{
  "d_mlp": 256,
  "vocab_size": 8192,
  "norm_place": "pre",
  "rope_base": 3520.0,
  "rope_fraction": 0.25,
  "init_std_qkv": 0.0698,
  "init_std_o": 0.0103,
  "init_std_up": 0.0698,
  "init_std_down": 0.00515,
  "lr": 0.00496,
  "schedule": "wsd",
  "batch_tokens": [16384, 32768, 65536, 131072],
  "seq_len": 1024,
  "dataset": "wikipedia_en"
}
Each number is 500 + 40 x the weight over its row's rms, rounded and kept within 0 to 999. Layers, rows and columns count from 0. Numbers have three digits each. The size before them is the row's rms in percent of the matrix's.

# layer 19 attention value, 64x64, rms 0.13, rows 4-63, columns 0-63
092:500535481559435467445492465517518498505498505521490529493462544535503570519396522471524495477481515396478419483513508519515528518468568497536415481534571497548456484463448554467520550536459551
092:456513433512583483456467537499529474507565520455487455442542497532474547489560544498573450496492495450490570541467546430531567548465499525501436463469475462489489450575494509531531492460525445
094:469486510466535529481560418480459490528505434524454525546575509478482470478441565560507573483487516520469447556496458486554533464497500571596541496554481518425449504534488464479519473464527527
100:512518512461521466416509445451522562465460423568515523446530552476537479432517513426436522559526501509459500482487504550500506470568550513460487537504574484545435560504555486479472535463478506
118:517458485452454543459522496445516486489407496536463511547547459483542473477560502501494537512521518531516528490503413528514427526475448547609478485534528567572530455513464553526510550518489433
118:579487434523496481508522561469451528574445507570454487460581491539511530492535451513478542515523531571521488523484475494575472510483456422499499517541449482497518499520516404460431489510509434
114:510578542473425520478543484450513559490560523502498474579503479498518489574453464474443560485483565497538434506511544519529565457488506509482451576474492436475471493506462488430437525494437511
106:475550476504495569531465472468478482486520560493585509498489540491485512435541426531548439489599491544512553487524423485496478553453515402527469506503534470501508518470522461485438461584505485
120:478513494479457528521570488416528555463488467509467462485498478503544534439492537538492412519531478475526508454435450522573523585429446569559474517471476480537480471492509549537579501521468511
075:403477475561494461574493543496486500489530608462553501472492518493516510544492513532496550527520442496592530478446493444518488437522459520478534519534463445520566490468539424519471518430518511
107:550449503513535478547552524529562504506490464529483541533468466428510544536464464475534485502489516467475554493431444444504577437575511486416528545493509439467565539485496553484500493484589490
117:401452499450383529502493524534473461589490513506521498493564519466533512508471533472519532479412508482522512523487508554519525492468502446611488501447477496533470464508491482484556580513472540
102:550454466507544520499482476606614466523533448486481465501465482478485521468501506466491534554534536419538532567505521456447437498528472535569492511546459463498521500502485478440458488469557437
079:480511478525554510423486488528438506557527606503507503493473549476475511542482558464482509512472564569459454556522477513499528492482469573503542420563549505511430537502455441467437524544488484
113:492556605588517430502455479546505513548446478516477401450462479472532521456454507548466572488516469525496492504523517497463491512494524498437471435483548475473560476481525563476495535556492547
129:472482490528545505554439521529513462525478383484504545510525435546498456500517500547542598515497467519543535513512491503482512424526445460488531587479460503456468514529541467449426522533514568
093:516453546554559555458490536465503521510484563541496511591497483474488426511500506449496460475557515476499466560517454514540499544488452457443468536441540482525512495464419538549521477499448393
114:363417435469472545479522517541472557514582501495542537556508451482472507472510490473474537519455489476547472485587464558452499507492497547501572463487458506527490549446507511499498551487510481
097:529508539479516434539498522412445479470476536459512522463470554486476504550563430515533451531572461516532546498430519559515561556471500483428482583517505470514476438505545455473433497510505490
084:434399529539508527535475518514444511533490490527518518534438518481434493532459562501509500478503457543581504453489442525536531510499529469491581528594490498459485547448511506434500583529504445
058:489470535518486426514555544505507513514439447497455531458423501438506537546485530469550493498439471568538553397429469516439541471490480477507507606504503540447501491516502546518516497532512546
111:477480507503419531524445514512537535551482464516500560445518474508475608470469444534425582489509452500546456467582484503433529548513562512490485502583481542448514505487502498488546481448487507
099:501541534498588480440494514467399518501505447502493457537431508482440438538480486517510588429515449481505489451501510506553506580544592521471522560529439501483519547503519497509470499491543516
103:489502480552494491533500448407442536410434484434591498450507576521427486527504505511570454504564515524478473535457510456512481493491510521528535466508555539408552507503514509482538517524498495
059:523559505481614464511530463473486496510501470521481492532483502475436492436460543472491508489523476488396546508504486469603527519561512509510484511463455497572470596493520463492460405469503487
088:535530460460522483502504595467522549537458528517438561464556529471503525510527446546444539544437506470448508465495485576468503492449525439496476557531544517456440456572478538491527549543450518
076:541467463484528578528488585484548547460537499510498516494556417526492471514608509505444426511493506524600495515477509479485543469509445471436484568490497464503491478474534490532564478441532474
086:442535507489470567571493478521457528486482499450554494461410547508519532452482564492486439522505497395490542499529537523462442575467576521561518483505493458534502544464526504478552503489482432
091:478493498499558456520556510604425531471567531523509543525475525518453494443495524492488511569454506529458501467522399479499461524528481381473508495522508463539490526405517489523533477508470464
090:518428546531459489545491454484562536510470445518537506503460519450426580496459514512504489528525477488572489480473491496467544523527531454586493524528476559459444510500501530427510508531398420
098:513551486516465472500484541515494551478599489486521482418533471439415513475537505466458492472438483478489539503482438483489538567517489457531465529489533512548524527467509550477586570505391514
090:488535527464529480430512495505456517484501486534505546498493559438533516470526582481592522512507516473504416527515470500450443551504437501574517551508504583506472443500483498421434471501421480
088:444507505471452502453459505503444493610477489503548431493474522492548537539448501446478530526476502497569493483434530550558506521541557538484532470486460409542525539488539495428438541482549495
092:481447586488498460478548445504499534523528474483537479521517530461428512476506483480506488539523509559441510579576535520535544580465459500491525431425484539536422501496510479473516527577436464
096:473471514492512502517494464507459408456435481524498534497459500565529523484491457483527487607490457459547516434515522516468513553541537490452502466469492518524553447451555552524420427557567521
073:526526443548521492445544465489479510485556550523465465507543498532480525493520505523452452570479538548469434493511431458556495556455419519530489407508540507561494463443453528537475465570476453
117:550528571499447507517538476552484466530506545468477459487458507388515504597480525484440519502474520513449487512470558416511449496550528511509574450531472562512560483450475537506499451480536462
113:491476481453548432523468460426487484473486436514557535554579547488475539495551497450454515527462468515478555507514505529531559492564527502514434489473576477578503504499532487464487531408471435
104:492443440545531440552509507499519532488517458540554506512552571504517504452503530487554443481521513563497495509477505510495499452495515416515492546501544446368510538507488425533560472429505453
114:513493473544496548466482481472542501567481445470471462557463457534544531561521475529491503474546525597479467486473470483569513509455380557523496494474466503502495490516451516515416455592528510
126:528507495518606467527491543536460492581497496562499436526494588495455512459415488508460524447500477496477474493513483507577473509535506430485553479503459463473579534510513431461468483515538566
083:486541449483481434457515563517496502497540500492485499482488490549493512513525529474553457534482507510532480483407523542557495532446476546512398566547514462552517489426532527518539416505561592
090:506554574477497465459500483503446529546451482492529545477523574502484539471459501511521480539463499456416449515604515492480463532478537538450527494492567434567503540428510493434517458472525440
094:561569405505553503529539485442496496426492507466425474504534464538511504497541511542458448412474512486474515482478478497527532487486514511551471423476547494502524436572476574526516586477507522
085:560473550489404463497513502513578488460422505570490498482479464462556505489486493450533495580467512483497527454498564484465478490547519527500444574490509521574483573417512504551539447516505479
123:539491462514587525512495471459467416542521501491471444544555505463444494523516500528500445449548501555545488533513531522563565536493515522532567476510497497446496454503491489467405491515618467
105:412489487487524445480497495475493546480529455551513462517456549526502534454484545460539526452475514541438526497489444490551562546458481565513429445537517464426598534555469480455514526509452519
061:504500535574524460564469520506524591566458438504532465486480527440496592533480494512385580487491502534439480504534515509482591515519518460460468511470543468457509489479477493517554537501491496
078:488470438448521498532423528454570508445539557485561510509548513505439475471536504480489478540553508554504496553474503519562496495505412586534469529536504485521435566474506404493526506462476529
092:524498516562483500442526510513436499471513560529455500522462484524520426587553470473486530521502534486477473500465480506510455545495522485457466494540561528539630464450470601548473487559508469
107:459536511505494462531526450433493476464456542531504492494619602503523519469468497556501459544534499512421438491508531483578507483516515432505558483428563486451524432499487532513470498530496514
117:485526482552484524545531533490541608507527532495537481504497444432493540481547476530433497525510500440484471524524586485452488496484508474500443516432482535517522515434536535533525368546460482
111:492418517447402440495518542487524527526463567516465498538521494462456478513493413514535511463507493489451494501435515562614492484488549494487495484517465478534554567468507574471524566529508490
094:510418458522556534403476508548465505514474481556513512514497481529580486511556539490550496500451530490530396524463514510467558481546480478446476425459527484470516426476537524505478469543573525
110:483478529455468500559554501532489528505482361441526513527480484516464513501570502488484474514510527478498574498547486561401475466447484476530506582477511515590509462466515527509550513475553464
110:528529472510542492500535441503496491503504496385452559472491536536501497479506473516516402473596492477473486562435480594534461545460507495527527468459529459509448464548503590514502539467515516
108:472555453558521464514532482460439517443464561491485473488422435492507551501505533526520517521478465457514498438489536435486504528553535548540473486462439522568491540458526497547420407512476444
120:456406535522506509460551465451521500488533507548500474465474609454505472519491449505455509562540473450538504487461461497470502542418473531535477496560520530474560395534498454534520490551505540
087:457517552504432506421498476463490482524489454501524522417520526445542460492466470463550519415487439499515522475457456511480532533532550490525498526428518533484538513561518533556564539481487615
099:512498390534532442528493516504453472546503545430556547495512520450479526525473434450503536470559515492441468603506489554504493540523485528494510462476513482497502489471458407526472481438572540
# layer 19 attention output (transposed), 64x64, rms 0.423, rows 4-63, columns 0-63
090:575514487486471484545549503544456484510476487477569452539507496486517519533513554493416560521543440570560582488514446451464472489487382522467556477444468508488501504529500501516525495439451491
100:544410497472500435488510499451528500515519494536512525543472468568626510496479435521416479526587540479502497530498466544495477465531527463531494534503449497476539493468469473485450525597449519
091:506553465520459520495443515522523523441496458556555507472455490467458475517447462483572444512507434486542568504537463561522492460474575465499405505458515476542587554545507524521438497531476492
089:509456544503501551539471536473483524487512428494528499503546517432477562499482509551529466443479450505472566444491484416576482495507453586527504469539545514485489441412522450501489486552583514
102:532486489536503454582524498556524516476563483488534483536485516494473550461499514441514450492548533478517493559477543415470552534502494464436477511526496485530445571560456398480465478427569473
124:460499493478581539465464439576522463457550439405473525522501520508571443495472486505514475451501584446474545507450528531459530461495555507572473548514456527552495547526483498485476443494509535
128:521474441574493510493461498588477466472500510493470550453470513511506499549490465490537527521526374536457545410520496499442413526459471501517538538516511551543554490529553476513557460476510457
113:419453555501445475504552519468547438510530494497445498541519464519525507516523438422521490417542476450463461531454579546539547480520484550459547489490479542554554492542462513498546495427500525
115:566446506503487446526487559522533484487544477515553544559544484534477543594491498449483478480522556499516497488444484386453482511539477524456472493535505522495464459583508421544470519451437495
066:534472514536464485440546501492561499603478475497519437519407496562466428475532548518507490454491536477435530432577462541542470528528514493526542474499521514496442480474517577481565505468481481
104:492507510481454511480527505429548433565505474485508506505541546506537422515538488514575510503472456491564492510494551550513472484371562489527521502533575497542487462477496393454463471517509488
109:532511505512522519535540415493474596429428468505500530521444496527457541548499454471491531520549488492533469495538504472509483571509484508419447536585448493541457526555520538434462501459443510
098:514502475500493446381512494444471578491423469508497457491475558532480491499466448502542522476502498580499503534494536530509483482519558441481568548450549523551515524475459417535488485553573477
071:483512434479479513558427473502477539463489452518507497500537475471591523459481596493472513438548442486485522447569503570550544473489533455484546439468485450496589520523540541472500477491531536
118:507526410523482506455559493506451497509499571484572483503528526512452436508544560526483534533458437462486506466474495545545517537557498565534601468490410441488510491441538456504478512460471497
142:510525509459509576450572403449491517518434514540443480449478551432426493518498396523569470475486531495464531536488491580511523547453543501540487521547510470524506487503533520476498491512526450
095:558510426426455452581498485491512451514570473483463469474517463580556550476548534494486463537422463546509489536462541427480532480473527507514526493524476539519493520575476481417510539503537470
118:554554573499446522515468496545441584454444535553497512443416537423529563510541539438498519488524470499459447439530528487566474468515527481474517453517525474473454448549544495511495495514503475
095:490409471504522563473498495479561428634529434499473555602564489487552503492540482515505480424471526471464521520488478453502506494500470548491489517557493524521506521491447532458522491466452486
074:545547443427471553503563450492518470502406434515502536486517555435508497482526540451584529505412504524436494527539526544551569492492488490492524435500541479467494515544520499477490490429483535
053:484450455436523544533517458499518456542404542534473520502604515473465447541522500484526509503505567489536489492544538461496511575483493518455498501585541432499426529434527486433506534473499479
105:529523505524535496476537517590445515435483523532479505526497590425470405535593523495536494526468489496464496485517520462515441482513442540517483515396506494528402516500510542526469523517456491
092:469539497485486569490450504621507477521455533477526523504530474460520530448498465544536446534422487562455525606510493558489506443551504524517493430477530459490533470444496513496448533515448463
107:496535535424500477517527537451590413571516524538492514540469473474550512477509525455477467477493419452551548512519415499533501545534459507481494452456479488524518544475527568572456471437502509
044:459513497432501557498444554467503516480521468508546434467465444494548475507443508594571436494467457560481500567457494535532515462491532508520490478510546542477563402496470495538477562553486499
086:506398502517470554558451420512502449487531471532522512484553496507513486473613464550539538499557486469524468496519480520464484516454476505530380523507419496545511523507544474495490477451549523
062:532506524479496450521526462417534512477545470520459540459476545531565529499507440514516509527477656492455486464498506423458468523481523503596465530515509523470450472513473476468524507581509493
082:530526522490481509416484536456529567486529506499533511517506504500453509477489491473468560471470440564481441544474543460535477517577415509426525428461519578525527443531531495549474529448465567
087:436545524486451527491450490471513500491415546496581474427483401477483504481480552529493536475471538430530437496522569510556504476475537537544516453464498587511474466533475509547559506504516542
090:515481465432522506487562525490467443498405458558515542519490529490474479527522507452551498490424461549501531558520497437548497518461464516430476560511553506536465540494487477556507545402552555
103:509494496483477516485541489469458518412447512532577516536472504516607599536512465539539505475548532460525421500452528448495462530481466565502548483468456513515438484470505497562468535436512464
103:497459474491500557502473474501479472516455472521521502543525470497486561511498447478405493470472469507502521523536535456569482524494502534412494472518536476571477560511477523465534611491609414
086:517485527569543486473481507538515520454441476417501531519490533444495479521493535497503508478474413569462494453593492549549507490550481517480550439570484509519518450486585440477436458511449530
085:478498448419564537534478532484409511483420491537483589525498464449546600538494561470492468483515447450522493480432477459551506492526555499451486517580519503520517481513479521498473520522486547
088:477569525517529492496516496475500500624436525484464485508559482379456423508507564477447476483479523537470480537512517455579544503520470573492508514558486530462461476538464457534485489508510467
063:479497473487470412563441540509500471461495529477569487492515427519575519488462604468451465468605553473527504461496498485502516432503530508501522481465464518461521529582499482571523460496523514
122:439562429544530466490493548484504539491469515431519498495515522577497431412477621505512498548457502516530436494574521512502469513514503497444454449476587504484538517443487483498509542511497486
122:542457524493498531512519551416537444494535457499577500490442465463508529484474491587580433494533441524436524552521470429577490489449465519495524526574510530479417510497472522497471503518507507
104:516452591404473510428479513448571410465530480498496514437496460569429481517503411507514524527482488450518549506537523492523510483494526516529505553517521519492465558484530579457510474527482542
120:479475453480539455561510497528519454439527555455428503478604495549486480528449515452530464468551548503469553524488499561421523469475558458446526526561525441483515517575503463488521466516479467
134:439549532471506547466453471522497473458471464439510465481506433526505461536502497578566518530426463561458500520494483648524552455509559500524519491479449445490488494503500566530470507506490500
081:531459520521517460516501476490558448507483484475551446487552464499506532549474472527456539486535613501546530470574443433429516498577504537527546512512504526458479447512419492503489503522436424
099:475479459512530530483427519486507446502521528436588477498497499428477473489529514536486553487503416535556476493458492504570434447548491540492549418476506561543532456541516552469452494559507556
087:517512533510437501515496530489547519470599522528566504516449498547605518476472492506476500538602528488478500521455481506443505517453456441505477499492408453436520563495516435555510482464456501
088:482507488485552475517522505524461505569479487464503477499561528498403485506496516503489520491480564522558498527473526367479470539509474560505531539512613548492448419495469476434490485471557486
132:472531447450489500479479503484523482479510450491493529500505545522616465499474488470574477518509522527436510553483480545518546433531541497475510531526481428422599590541462486485466477536442458
109:556465513496479515470482529519536430455521489537509551543551436464505548531481443499477488516584361475469539463517539560520540491482527451493598493484498479522457479495528506535424477472499496
044:514513455411483554499492484442486500466526585496534527481546476560485429479558549587546501535467439449473524514498509481524434536468471559503511488495474463512417518480548567490503507521422515
069:522461525464515474533493514457515489504502401559479467494503493508479609546499449537568472429492524471452542497516430445470532517512539473535527541452570533486469446561463565509501463504546446
084:519554444538460456529506492549540451540551548434505454508559477540564505379481588480443484514520518499539482506515538449463548453506493532527548472474452530479497535484463455518512474450538456
100:469461519495485482521476529471556404538524489484525465519514429570484431506515523494491501516540412441509525461474434557575476496488493588492409523511449520466529536561536546528522477504536493
124:485540531490485462497518514482458487477598528501504462433482493609499446488534525501480533494472526506495499482491483419497412504554518569502489548516518513505481399488455497549530611469532457
108:514524518539529558550551502571539462504528433470544471509458545546538560476560516472520558502464458462563503506467439514443518452482559488495480542518485517458498451518423458485439426426487504
091:474614532509484478557514444428492510485530490468496518483540485489495486459491520482366530504469537472525598500553492479539486457498556530518520512560421437500487526506462463475488505569508482
121:520485506469515554478490440423529549525527615495515523486471507472493501499448446501542548504478575515543450537451531405511459542506459504427487520554534487514427522498419501520528498543469529
109:523472510488458523501484576447571530480519520544516451512500516528562559531508526466459482453485495505543498512469442482459537459505488471442445462522387516478565595493512451536527514538407509
111:466527519469494500466483555578491516575524526516558453510490461527516421443454556489417466451520541520440514578499517473534470499514487538487515484503556504459514406502500479517517590423514479
123:529459463530431421530464517523492466569477453512474542577553450542455503504545540447525457490539513534505553414533472438516504456566526492462465531505473479552442554467475530559518493465521517
084:491478534495492506550548536538491516468450545523461524575515516477478547557546456474486424523528473497565490483496507461507490535520463552447480461559462440530448522392566529435437544502450478
097:481538575450490514458439531502509536513541487480471425555480491505572485497550562551502436438521452456537512528533489483493522472524520493481544474483485484561484551504502589463481489531396415
# layer 19 MLP up, 256x64, rms 0.337, rows 0-46, columns 0-63
094:501549592508497440501495570482506506510477502509549478491497454447552501514507464505500508508525523583522439499473452425481471550483504568454573463482547556482463384435523528533485510461526466
105:551536518523555530479451527479525529545455488466468502501535540501565511456531498493528458483562462462396444425475447470543544464428525520584453491565507535442470521473527474492524490497551544
097:485458531508579504449415501464535518559447489536450499550512505499557549499500507490505491431472512575461468558445542517492510428609540518526442475569532546488483566500491473467487497477491491
100:448484550473508504497494506535569519471478517389492507464440518487519475509473579469465498490522583496440501563515546469424481552461492479493503510476484465468454503528456488548599537516532413
104:506504559518427453536502507469587501476485455480467501528520492627541541496510578484452487475540470480510542499454405551480506521507557505486536519526457476483521568482547491448518532506427464
105:471490475470528575500482493497527492472439510489519510524499506510538406526487503467494482477504595506445444567544455462454501503480552483544496523516345451532573530472514499506489498541463543
104:497466504510497550498527472466484523558510519456563537539545472444560513514557381533529481491504508489478462529507543529463538566446457504516508485560503408423533513492514474482416516523532574
108:542596477577579520509535509455510477527467523490501528488503499496456504486443517535534481431502501450517538503462426483387615520432514494537496522510460518514447450550488493509479533494520467
110:485563496487488447480479413478559504519446495562514494485495500439452453562494505398562437459462475503501517500522524467506508580547527508471604520571505471496475449530482549498504501546505457
104:464506509395477529511509479478471564536503467442570417492506459480516442492560478520488495514479457619523506485538514554535584506512487507472462521497523427511516455500592510479480537546490507
094:553492561497501520501570509475449454426497529501603464404512463561481539465431459544467458498505477488509496475462520446508484526474539470514488536537518551532424549485498482539582549507496541
101:499597534463447515428515485459569473475475507494512489514531542468502561542597479416493440475522491484421485470438520489573494477506511485472540511481474556464553532512424491470528545536526488
096:529433536543458546487567532573475472442453477506555555539517464492514531536528503496538435551491437451498398493440519470474555472506406459491504491495463450490562522457479502509472514455504484
099:550449561431467522476546522506489522500435467501513505454458549403580464490573477529443488542450453524463557521552490452456503545439463515527483503500517529506498508537450579516536510490495439
098:484495505472513497501479597527521467585518509496556484470515478471472507453551340512500507517479461465417466543493491456497500541556558470477560481498523509579504504455461488508543530475486474
102:612489515560522494547444541554478484492483490489503505490568569490551574534483540488500459451418494482450468463478485454504474526496480498493429513470457553487421458491472546448469573468513518
088:498514507426569516547528508532526521478488491435474481537559473504568501491490466510408489512563455468485539501469420583520506434547485537488462529480482485477459466473491564380470500479469515
103:554578570553411467553479501483515485523451484522510503473481534515507492489391495460508458474477484512572544516554491478407527456545486520425541502476474525518479503563533532527456517524560464
107:547450533495536521544544533474461505518455540492505495529598415505515452400461528420548496524495515513548485509504435491450486496470485485617458514479472475491502493531401494520493498521493467
100:523516527438586501562532490573537442516471431503460527434518431558525512548460506479519510549486468512460490512503571436430565544469550452491509452459520501483545458562467532491493513475490525
100:479460541528542523545544443477467487651576507528496532502457472475479518482474490466544486476496445473523518595480495539469494535486476485474463558437535469513453521536541503462444485557536540
103:529534542577550526456543538414430490511489506478522472439516459525473530494441511512506492465499516457395421505432515435456490489482513509549517571432466529504537487536494501569550469510513486
097:497519496466513542389466444493476476460577545467513455452514525530601470535503456441485434497516510563503538507536496541470505456483494492478520471473523513497531559565513514516384478558502494
093:448490493517451498468560536541530493494505514509479437473486484441513389512413471513520476490560474467480502503526476491505527480490534601522523519543448460491564604506573542489466513454485440
091:498538523547453541525530541466436537534497505473524449490535502507447466510527504504576427534507471530536431502496504446405495538547494492541520574480531563410424516485504512529493464483551431
108:529476546531453490451492500549507545389522556423476519529513577565523529581461524467526505504505474534427428531526433515512476482489496462526514488549437488511547491491473562520520543484511438
080:482556516501549461560548572552521438507444537529496476508546463513543440518442444483535437538534500459484456451493508445495454508484410440486501491476535547430484455517525503592491506485530523
095:472544436538479489458489459541537433518452529553458554503515566463603490451528503509450530502397476457473537511541535527416513462472549469545485464530487507483558487524491519447472549474498504
096:566603545475527506438518491533514450517507478493535479551477480493521502430518452548485533538406495521505478455412520466469502457513529471470517444542499451516488549558467477530580508538479426
106:481490503520435509458511517442524507473539624454486507533490545580491490493541504527380500535477505472428482516551493499456498539564522512602496490501457458467510491527489560468533462508507459
106:535450476521499552465505483537538505481491541465542481497485514491555497466477462510535435532418384561533447471486512572546562424475525542506515476493593503467512493508505512475483558418497467
089:400509486514532486555509454519410481529493443600526526577553500556501472496489418484528456481475428506488543489517535526468540527470507525503503485513514446467518559531542481418485475560485517
114:574448480488462491450604482487452514518508498566574453512503487569525460560493398497433501513527523524505476502428460494492486409493499474520487514527470475499501520459519556581481465517491543
105:549507479464473527535464402510461499503549539580501505529554405543544454523476465493475539561511484519460488475563539454507543463547455445484470481509499500483514508502491539570507596510479578
103:534546468510513466415645519537474486487490541507546440480502483500498489599525496502494490446522511486546428529426485509480498477485455514517471540475497439486543470539453536431514503547477444
107:432519582433496549502526467560493535463518484454474486535467512530533507482493493504579542531522500506508539597518538520550519542451519473482498483539417528490473531498546483462448495476631478
103:516521471468523542494546485445526529455564506538524530472562438484489534464532438527403470527489491482556524469530475437456487460540406475493520493584468519522490578514555492527562529447491531
098:480457557527504477493482500544442486564550618495506437492537470563527487497479511483509453516527491483451479448543445549507516536534555484472490522563436441470515451527526504548475576413518480
094:456507489510502500495490447573537445467489539468514527488438483473486450466461529538528418559481507475559436562530466476522561526475477553554572519567446471495500522540480511411495486585517520
100:477418524517511441516503475584519497490467553547571542469602511513526550462478514502492542495429486507482520563552521411515527463491442499522523492486499487466417467476434453460487487517444524
087:514460541526567466486601520510444509470510533520484502487518544500481523453514506515503537609459525482464467538491610422531439466483473489516455517518507485467440512436487438478491498466580516
098:523528499564544522442419451472459492496442494461497512490538549566497532474503556480523503497542484448472523474487435455441457482480522422508469593507476523498513495499513464464516577606555520
105:521559515471522485455505491571469450584569504500471513511473501530498550445417481452472470496588461544495439544528497492522460540459510500504537475529487468430460568452530479555527452483580497
099:466482558382531477520573452520486516464483405498498520517516488525530506446558515459563505524504473590498556530526488520512431445497480510488552487536550502453473493497489556519521535477453418
095:477536533482464490503444519541515537538457545492575504436483488460449458474474569557447471445518431507550478541470476437518469518483514455501440517432496568514441476500509529467540479477578576
102:503474489508559550479540540523511489480498574479537522466495450483552408517516463432449488578469501496494514541511533517503468548470568559484520485486540498583437492504485470513425477495597428
101:411491442470488511523522460541470553489474446467500477489463572560494554488519550484495439451445515494414511623524546508528490533461494490490454571465497515510524504472499468456459434514538471
# layer 19 MLP down (transposed), 256x64, rms 0.28, rows 0-46, columns 0-63
080:521493547519442550537537418548502493478519522418449508486524582501486515488472490472503471571527462428439543493485451605513543459500532478505427523491498456475501526507505434457561480527542536
097:502530511532512446508575511568561466539544515501406504514432414463451576515454480466537460571509459518474508574493459466465462522522509473444471504514473523503485515503453552507535574537475486
101:486518526516359499529492524481513506417544580447481457505474553517510528501513526461428520556545482461443476479535559536507461555459513484490517486445460515480513432452522564533502530545473509
094:547496425545476536487464428479488565541533466576455546569490509485541533536511473524469472478446563513600511435555497503501511495510432506435472525440447525506478451479547503539461507518462505
102:544529442467470551531519459444433508509521479474575502483456524518595563527537475494502530460498448491487536574551505471581453525499496484464503439494484537484479485423491583512434536519452478
106:521522549510492450505427548478512387459522508508562517542503550487487502471481551455465523481451487534475491543513473429508569511513553468520493516574464494510513461458555497586479460479398534
105:551467501481458479536524521497476525437479466532502491451573540446528521543398525555466529570494588462506502507494465457466500484539461527533462536437566535529483469405526495494537484539522447
113:485534516526569541568476428488549507475455502453539539498477455525459505542543496505523481460512537488492502558457383543481464553507491561498492471409528431489500549521475519516402539497509469
100:445410440521515521542473448508482525479522514453556492498443512545520545481486582504521494444461453443505510420594497523505456495500577461469522444477545515521482512518549562462523495571475515
102:521553459431498528496522498525505546446525468490508419509520468490542452446479494520480533494564470583568466555528539473454510495450462502472475435550557493491505452474440572543552476522573454
118:511547480552414422418485490482524467469432541515446492532450546509522444478521526518508508537547433474486554471505488544527508526481547472543541537482592543496412454530556521496511455515469493
105:593448527473550518435479485562474504488444464399493526521503429537398567492476520521528568550518475483531547487547464519499445510486491516507499526518470437472529479475486472497487526491529585
090:517452520520522479508459448486539533547519485441427456421550478568604508453423530462386493517474528501481553465509519489579481537526528512517511517475527555477544489505517473459519493520459487
107:503578484502497495494486403598427430545482454491479521383486478477604528540482545505407507518538502551510494518502498523498494488473493526525549459526525503458491513471481515543502509467479547
091:451518533487483548504515413509557532455475511513454543492434610530448485452432580541531450503472509537492512433473545504454521554506540529493475535492518490426453520497476464471523476563543505
091:498514438469563381507511494428473473531538500477426522509512494472467574512498493493533521463526451531499487558550494466528436539478544427536486562520562476437486546480497475470569519554523477
090:534505494474482477476427449468546532485477530541468483481443537563502523443496496476533515505513452489552499528520515498487545531478437474549503429585514447503495474531525539504577618406466462
103:439456457474577488541533435526464516477513542519523553498487420516516472387540468525511537499512509500539533562519490527563444439549514508540461480519534497490516485539408438500463500555512456
113:428445502542507504434490528588496529564536451518472489471553456429429436489508481499455593491496533584466497488485524482456524531490482524562501509559470515468538515520485521578468457529477475
095:518530521491561534484515530490481534489537515401520472539531533468491470574533462573478475455524525514449545538490391439461470501524485534504478488549436475535453508600428512505460522502460475
100:516447462496438520502468529453514545480535539455553532490498462476529518570550536523434488552526504415494488487560534417518479559500442491490443435460534502523516543419501600509514478484492521
099:496448486463481498554498486508470589467494481417456485476507529474434494490584523468505463497587488450603574517559457548465568522522452507476516456451512516518461488528546541471470499483502531
104:475465511553451485582503447485521503557421490516522528578444511482444474571463531562526476503482549510533490529436511541482466558519476554424553530534509422485486474479492441448528522451505492
086:548497455486457464577435449534519526420466561423521467419476522542519560485500517456458509464445499516492527502509512486472523532496476483512459490551497472453513471586547529529480539599535540
089:512551519519461522580489573504530521485462398507491544506493492571530479466533538527466498465528452453528527405513515463512516473508445437560475574544447492500527498458467541447441547508463469
124:476420528514557441503450560430513565522470527520495444445407561498436494515481510558532526493522467513524523532471544532471464489502458509532528581484505410549469544494540515506540484487484446
075:512539470471518535533497493482507435497582514458520532505508486529514561530431449437438548447524398553457556517513529462488478464555490534508514523473507463461449610522553538503460501454501502
096:483531464525504508442494512497494539552519459495559506505463530460525506485513525492523477509491399646481520497436531545545467462458502568514469514459527528437512462509486530532475518523471382
103:513481478494537518631517443428553504451595490458451495572576531446518485469438494519543498493557437534474516546510529451522480517488477484509465451496493529483431500505484476506492540465547488
101:463476534485499494527552464506445528489469525457446521494541494431505568492578475558493424521434563438557456538456550553499466552518500437476519509500514497557531505413498482481566526533475462
104:476539493506486482478464522519421480475512431473420508547416472550517479515486514458547439490430486523518515508483522498515585583601524531511495436528525574503525471480551456547460501524490467
097:485461522568501534483503515519483560499401531526513513471474445505524534510607473471487463467544486489523498464489449546527405513477512511428541511541532400499578468486548481488513536495521436
115:516508458534491549462544517506466488449547514551547543513480522476530498513475436463502474469540517468524574452491498498556508418515445535456536465498445540528492564574454444387545510449507536
120:468533527502510512485502498539444501528439509407466513569514445473454487529499390498504540471534459516599536492460484575484511489532537548468540442470490474508541465484500581556451504539525458
094:515526508462557515579477524506520487510554482414493589544550442460488463545455427472449490512529554482511511456583500497503504561486562516491510448453463523538469463402511505513519519449475515
113:495470582495463463514471514518455572477499506504451555476539514538503472569609524515442520470461567412491531438474502499467499516458519500499547480412505546503506439481526527576505447514489484
102:529465539504492505459469437594518525521460485478586483515394486504554508494479521482512481567446487460509503529533524506505562469502448458380559493488454503562520515506533457468486457523511553
102:549521505510498518557479482459535535492469456439480550478485545460591410509526458503444501454492539526537428583540578489507477514535508496433473536509567469478486491487447524560443500490547461
097:562561553521427547499521480462458507525516492478535473516431430464463478527538494511465508473519550500504436555457562519538494522577524530439391551528483490432486503481511521506547494526496426
109:491506483491543530482469508452473425557505508478450450483527513509481433470508505577500485486490479518487479463451445477479547578550436469532505511524471519518573528474510612504522497636490494
085:532498454525526527531507541465506489454424532503514527589467506544559503526553451468502481434489478459515530442472434485502497477502545519493505455559487503536536550554391527427416475537529509
101:481513526428515443525494414617483520491580516465521459449484500584499506542447528507513397473520480504471465563473461499551501505495509531444436496496535542548504473471473524557502510529513514
109:470541483540538487465500441470438533534525485455566464496510451486552518516551462477543511597577476481454418463524572491502500483458533501476509436481469442460593519484543519497452535537478519
090:498524510493508501530477477447500497480562481513516536520532453586451453522524502539504427537422514491508479540377471502514551518497546399495493564487478417432495557491502548497512547528494517
087:463519440568463481459454505433547578526471426534490501482468510519504550455478469576481490393589504485501466472539454427528528548484549475535530545501493449518512509534477491542543501535487488
101:510490486524470495485519488559565515468468451500517483533494514414546557466495527464507526489479502408549528497491501454511466509473533485567503497527446459381470615447459536542533559486522515
097:517492562544557506540488505551507469520433441497504533498545515459556480503485474542472477458565455464526497503381394472533520494526522520455455469494489458501597470573496514530514470549496487